Part of a small language model's weights: 15 layers, 3798 steps.
Each number is 128 + 24 x the weight over the matrix's rms, rounded and kept within 0 to 255. Layers, rows and columns count from 0.

# layer 3 MLP down (transposed), 1792x448, rms 0.0178, rows 1712-1736, columns 384-447
[[144 138 120 130 159 170 139 120 128 113 143 134  92 118 148 112 151  91 100 118 116 158 146 105 139  78 130 151 142 119  93 136 126 123 146 107 159 149 130 145 112 138 148  78 157 147 135 145 169 133 110 129 153  95 133 129 115 133 134 109  97 127 109 196]
 [141 139 123 117 117 115 111 163 175 133 141  80 108 168 134 170 133 149 111 112 136 162 109 151  90 106 181 134 138 140 163  87 136  60 157  92 133 177 124 156  98 117 150 192 169 146 142 155 147 116 124 126 114 118 149 136 165 115  81 146 110 123 134 171]
 [ 78 134  97 142 127  97 134  76 164 131 172 177 117 166 117 177  89 112 162 119  98 122 146  91 145 159 165  91 162 102 132 128 121 101 131 112 151 162 149 147 114 114 161 143 127 108 102 100 143 131 157 164 131 146 136 161  86 126 157 167 127 125 144 133]
 [136 124 139 153 165  83 142 152 129 169 128 183 123 141 126 126  77 114  98 127 126 119  99 103 112 134 138 155 149 158 161 185 124 104 123 148  93 118 172 124 122 173 127 127 159 131 127 131 134 134 111 118 155 181 120 143  81 103 123 135 139 128 145 141]
 [116 129 118 121 134 103 196 142 154  93 131 141 146 159 163 189 169 134 175 152 130 121 168 141 108 122  90 117 139 136 192 128 117 148 100 121  95 178 120 108 134 133 102  91 175 105 144 138 116  84 139 167 168 115 156 113 146 104 165 157 136 107  76 132]
 [149 131 163 128 100 157 123 122 109 133 103 111 107 139 106 107 140 126 111 118 114 137 107 127 172 139 106 114 140 145 126  99 100 138 104 147 132 161 112 162 130 132  91 109 115 125 137 116 127 101 130 135 127 126 144 147 114 114 140 123 127 148 129 121]
 [ 92 158 130 143 163 128 108 157 159 143  87 138 147 148 127  88 131 124 132 150 114 111 132 129 138 125 118 121  70 117 135 117 110 126 152 162 124 154 115 146 108 133 117  99 130  81 163 137 146 129 120 103 144  96 155 122  91 189 111 130 149 148 150 138]
 [148 144 154 155  97 108 101 130 142 142 144 110 183  99 107 128 123 155  73  69 186 149 127 175 110 137 138  69  59 144 123 114 158 157 163 150  97 115 165 154 142 142  87 165 136 136 138 134 103 142 102 121 130 143 109 145 111 130 134 120 105 144  84 151]
 [153  73 104 139  99 159 161 113 119  98 175 182 159 149  95 165 145 133 143 128 121  67 144 129  90 131 114 148 114  85 171 144 131 166 113 154 114 138  86 170 155 148 113 137 111 123 161 153 133 153 109  72  76 107 153 112 154 143 107 139 140 143 127 175]
 [ 81 130 155 110 103 125 157 103 107  97  77 152 142 130 179 116 122 101 126 131 120 109 118 111 117  79 154 127 114 123 138 137  85 144 107 155 138 142 155  60 158 136 123 120 119 138 137 125 150 125 129 139 118 117 110 158  89 130  97  84 145 134 116 136]
 [141 132 128 146 126 109  96 116 144 144 145 139 176 102  55  80 172 108 129 126 149 135 158 135 117 110 150 157 113 106 183 166 112 166 135 181 128 129 116  86 131 137 130  94 112 114 137 128  58 115 136 143  94  92  82 156 155 180 179 132 119 100 123 105]
 [142 126 135 113  63 100 120 136 139 125 186 138 133 142 119 115 108 147 108 175 175  82 132 150 141 128 170 109 146 137 113 138 103 146 149 117  95 157 139 117 137 136 150 167 149 167 110 152 112 132 103 145 128 124 133  73 122 115 124 128 130 164  97 135]
 [135 127 149  76 162 137 144 127 176 148 144 120 110 171 144 129 118 146 148  90 135 140 173  92 162  95 160 105  74 130 164 131 100 164 133 155 128 123 114 139 123 152 137 216 172 110 113 178 167  79 128 134 144 129 128 103 164 174 109  79 132 132 136 162]
 [144 100 159 122 130 114 133 131 120 146 162 129 149 106 162 124  92 104 124 139 128 142 118 147 149 136 132 126 143 106 149 137 119 125 120 129 121 133 107 128 116 136 109 161 136 117 124 144 119 128 117 118 149 130 125 101 114 122 136 129 121 130 127 136]
 [147 126 150 121 126 158 130 123 154 134 176 101 107 135 130 104 121 122 147  96 130 146 140 114 148 129 104 145  90 116 120 126  90 146 122 147 104 106 107 149 145  97 137 122 134 138 111 121 126 148 115 140 144 118 151 158 113 132 124 109 157 135 140  90]
 [133 107 118 131 155 148 174 131 186 138 148  91 140 182 106  94 116  80 166 114 121 136  96 168 138 142 152 158 102 151 119 142 124 136  98 152 113 139 109 150 123  59 137 120 104 170 135 103 159 155 109 110  83 135 120  63 141  94 141 118 136 116  95 115]
 [144 134 120  93 131 171 119 101 143 164 153 130 137 164 142  81  95 157 120 124 169 142 149 112 134  79 121 125  78 113 112 138 123 115  91 112  98 109 115 120 122 152  92 111 123 148 150 155 171 142 126 134 188 158 105 105  99 112 133  86 168 154 132 161]
 [ 82 123 129 121  87 135 121  92 112 146 136 112 121 144 114 128 112 130 104 164 110 153 158 140 136  72 147 137 141 147 123  86 121 119 113 153 126 103  82 121 181 129 141 125  86  99 121  94 129 143 134 138 132 123 141 134 138 122 106  99 113 177 125 136]
 [125 104 168 139  94 164  81 113 109  92 101 118 102 122  98 122 164 142 136 124  92 129 132  67 117 130 101 100 132 153 118 121 131 132 117 150 162 143 103 117 126  99 193 139 132 138 110 152 112 136 128 130 106 131 134 123  77 120 133 160 127 116 108 135]
 [103 120 158 143 146 134 124 104 155 103 130 100 153 122 114  90 190 108 155 147 123 176 140 105 138 165 125  81 139 146  74 160 146  91 102 117 109 127 122 156 173 156 136 102 146 186 148 123 109 122 136 109 131 129 137 106 155 141 153 124 116 100 123 157]
 [103 102 151 150  98 153 128 132 132 117 119 137 148 100  88 150 114 140 137 102 104 127 137 115 120 147 137  92 120 135 143 119 157 150 140 125 109 153 108  88 175 119 129 125  85 127 124 100 120 155 124  94 129  97 157 110 147 154 128 172 132 136 122 172]
 [155 169 162 143 196 109 131 127 146 166 152  66 115 155 169  56 137  90 114 136 163 178 162 147 151 173 131 148 126 134 145 134 142 135 148 118 140 149 109  94 133 133  98  93 141 102 133 112 150 136 150 145 167  96 110 120 154 136 172 127 136 112  83 148]
 [138 129 131 141 161 172 132 144 133 118  85 107 139 138 137 141 121 109 147 134 123 149 121 153 131 153 100 111 123 130 130 100 125 146 115 153  90 130  91 110 145 117 128 149 108 139 122  91 108 123 137 150 140 130 130 180 145 115 104 134 109 143 156 147]
 [129 166 106 141 205 118  80 109 121 130 171 131 129 104 139 181 149 151 153 159 156 140 106 129 116 115 150 150 149 104 152 148 135  97 103 100 126 168 124  95 131 101 147 129 150 159 160 125 202  94 125 156 103 114 114 126 127 121 127 132 141 108 108  94]
 [162 132 161 116 121 124 151 144 122 115 107 122 157 132 141 105  85 160 131 129 151 141 139 125 133 146 125 129 143 103 118 137 127 111 122 120 105 157 104 108 172  55 112 148 128 110 171 108 104 110 147 156 166 137 132 107 137 114 134 139 102 129 130 115]]
# layer 3 MLP up, 1792x448, rms 0.0362, rows 1713-1736, columns 384-447
[[104 119 125 147 151 163 165  86  94 146 147 168 120 122 108  97 122 140 145 145 133 102 135 112 141 173  98 101 130 116 118 179 135 176 112 141 101  85 130  88 170 121 148  71  97 121 112  98 111 157 117 126 133 157 109 107 104 115 188  96 173 134 118  85]
 [157 131 118 102 107 122 154 145 108 118  96  94 123 114 130 108 189 120 117 102 169 107 104 128 131  93  99 150 103 149 109 149 134 149 148 161 121 132 111  76 148 140 126 144 127 132 145 178 136  95  89 121 137 126 142 115 137  88  83  92  94 128 124 117]
 [119 113 116 117 101 146  93 133 136  95 111  93 131 124 137 149 152 149 163 123 140 121 171 134 135 131 133 109 111 119 103  73 123 170 125 105 172 143 103 139 120  93 113 115 114 114 117 140 140 127 126 140  66 111 120 151 178 163 111 126 119 116 130  79]
 [148 116 105 112 136 167  92 111  87 156 135 114 112 117  54  83 103 136 108 114 118 103  78 124 107 120 151 140 112 138  90 123 130 104 150 122 169  66 138 156  94 145 167 166  69 170 134 165 150 141 123  98 124 107  89 109 133 121 110 133 198 126 167 133]
 [120 118 107  99 150 110 151 134 146 134 143 143 116 109 125 147 110 122 132 139 162 142 147 108  94 126 117 128 134 135 142 161 165 126 142 103 139 106 134 106 112 136 172 140 160 158 108 125 132 142 129 114 137 149 105 118 120 147 121 111 117  98 128 144]
 [138 100 133 114  95 109 144 135 127 110 130 110 126 122 128 157 126 142 118 112 112 158 161 101  95 136 146 143 185 135 114 135 129 103  96 120 135  96 128 116 121 117 142 121 103 162  94 114 117 139 123 118 130 119 111 117 168  80 154 107 121  92 129 127]
 [105 110 115 116 152 141 136 135 140 128  89 175  86 138 125 125 141  90 187 193  64  86 140  95 165 128 109 185 151 113 126 131  83 101  85 123 138 179  95 101 114 111 181 115 105 132 125 110 122 135 163 124 119 111 189 130 138 135 116 135 116 137 130 123]
 [136 111 110 161  76 117 111 171 137 115 145 135 122 132 109 147 123 155 126 119 152 148 136 126 110 131 117 124 107 145 144 134 149 164 110 131 104 130 138 146 150 154 110 105 137 114 154 132 130 127 128 102  92 150 179 119 149 126 102 168 109 103 136 151]
 [154 156 133 177 159 130 102 131 130 156 167 121 117 134  91 144 131 155 114 117 128 129 137 152 139 154 156 122 135 103  85 127 114 133 148  70 119 148 123 172 145 114 166 115 126 113 140 175  88 145 111  92 141 137 152 102 129 113 172 156 132 159 129  92]
 [106 122 144 108 107 151 156 149 104 127 135 122  76  95 155 156  77 157 153 138  75 108  86 142 139 147 121  92 107 164  99  82 142  92 143  64 140 119 141 176 125 150 122 170 166 108 112 123 170 163 124 131 160 159 146 126 101  92 105 101 123 117 146 131]
 [ 82 116 105 148 184 164 147  88 115 135  67 149 121  98 139 135 134 102 142 114  90 186 128 111 100 138  90 143 111  93 148 101 157 104 123 166 156 124 114 123 131 101 124  86 114 102 154 121 134 144 144 107 114 136 141 168 138 122 144 141 153  99 170 130]
 [ 56 112 113 189 120 122 109 132 113 136 113 132 155 108 117 152 136 127 121 160 107 114  97 136 129 161 135 176 175  98 127 133 143 124 125 101 153 136 172 104 119 101 122  67 119 141 128 115  92 178 127 125 128 138  98 164  94 108 137 164 101 119 134 116]
 [103 155 119 138 142 143 127 114 115 140 110 120 132 137 153 138 152 134 131 123 145 111 127  98 121 119 117 122 126 158 116 130 143 126 149 136 162 134 135 143 133 118 136 105 119 122 146 147 117 141 120 119 106 123 108 131 143 117 119 141 121 140 136 123]
 [ 98  99 112 155 152 102 149 103 121 123  95 146 124 106 102 133 153 140 111 175 157 103  99 153 128 123 101 140 151 122 147 105 167 116 119 121 129 155 148 123 110 164  96 130 105 100 144 136 147  94 157 124 110 132 107 101 117 151 124 127 108 139 110 153]
 [126 151 136 104 111  93  98 123 121 122 123 155 112 130 165 159 146 121 106 155 141 119 122 120 147  99  92  96 150 132 135 130 123 100 143 108 148 133 142 131 146 196 133 144 131 115 125 180 130 105 156 166 143  99 132 170 128 145  90 121 135 120 142 129]
 [104 127 115 158 114  93 129 170 124 130 102 114 132 113  92 143 164 138 121 139 121 125 117 124 121 174 161 111 171 147 153 116 135 115 151 150 173 143 132 131 157 129 154 135 162 114 115 113  80  87 141 103 110  86 165 168 163 138 114 170  93 106 109 114]
 [167 106 133 119 153 106 138 154 137 112 134 149 128 113 133 136 162 139 145  97 177 107  98 118 110 156 119 144  93 115 126 158 134 148 140 109 128 147 158 130  90 122 119 117 144 163 106 200 126  98 153 129 134 134 126 130 130 149 131 172 152 102 147 136]
 [139 140  61 111 147  74 180 141 141 128 136 110 143 119 148 108  99 126 150 129 174 137 142 173 145 123 118 164 137  74 127 120 127 103 110 129 103 119 146 123 141 154  91 122 139 155 121 103 150 108 121 143 160 133 135 135 148 163 105 117 114 145 148 145]
 [118 153 106 101 126 113 135 161 102 142 144 171  96 138 124 143  64 160  98  85 103  96 149 130 128  85 114 171 113 136 145 108 118 185 139 151 142 136 123  75 101 112 138 130 106  86 115 125 132 144 119 149 128 128 126 145 119 123 119 142 146 117 132 112]
 [125 144  99 120 164 123 151 143 149 147 119 116 133 140 139 141 165 131 121 139 160 113 165 164 166  96  87 134 125 142  91 176 115 112 134 162 166 116 134 144 139 130 127 150 158 136 114 141 136  91 127 169 142 160  92 125 141 150 122 102 133 157 174 112]
 [ 92 108  83 111  96 174 151 125 133 137  75 178 110 118 106 156 102 164 121 126  78 100 111 115 125 120 153 120 128 115  82 124 118 105 115 162 175 148 165 162 116 113 138 160 121 111 124  94 138 129 110  93 105 157 110 157 121 116  95 165 123 125 120  82]
 [123 154 111 109 112  94 110 109 149 154 157 151 120 100 132 133 110 165  96 132 130 121 113 113 109 116 148 132 136 134 131 140 123  83 157 127 190 125 160 137 146 117 139 116 154  89 122 133 141 147 123 132 120 123 123  81 127 141 129 140 156 117 110 110]
 [126 109 163 118  45 140 152 133 126 122  86 161 114 146 100  78 118 132 103  96 114 127 133 122 107 139 130 119 127 146  81 117 125 182 124 149 150 108 131 142 131 156 118 113 105  93 102 105  68 149 129 107 153 148 116 128 121 131 119 130 123 156 137 141]
 [ 98 108 100 150 146 135  95 123 147 136 126 133 118 111 127 154 162 129 137 151 107  88 138 131 143 110 138 121 109 122 134 103 137 137 151 146 147 119 137 150  89 177 127 117 141 142 104 146 117 146 100 118 122 133 120 140 131 134  91 103 136 152 111 130]]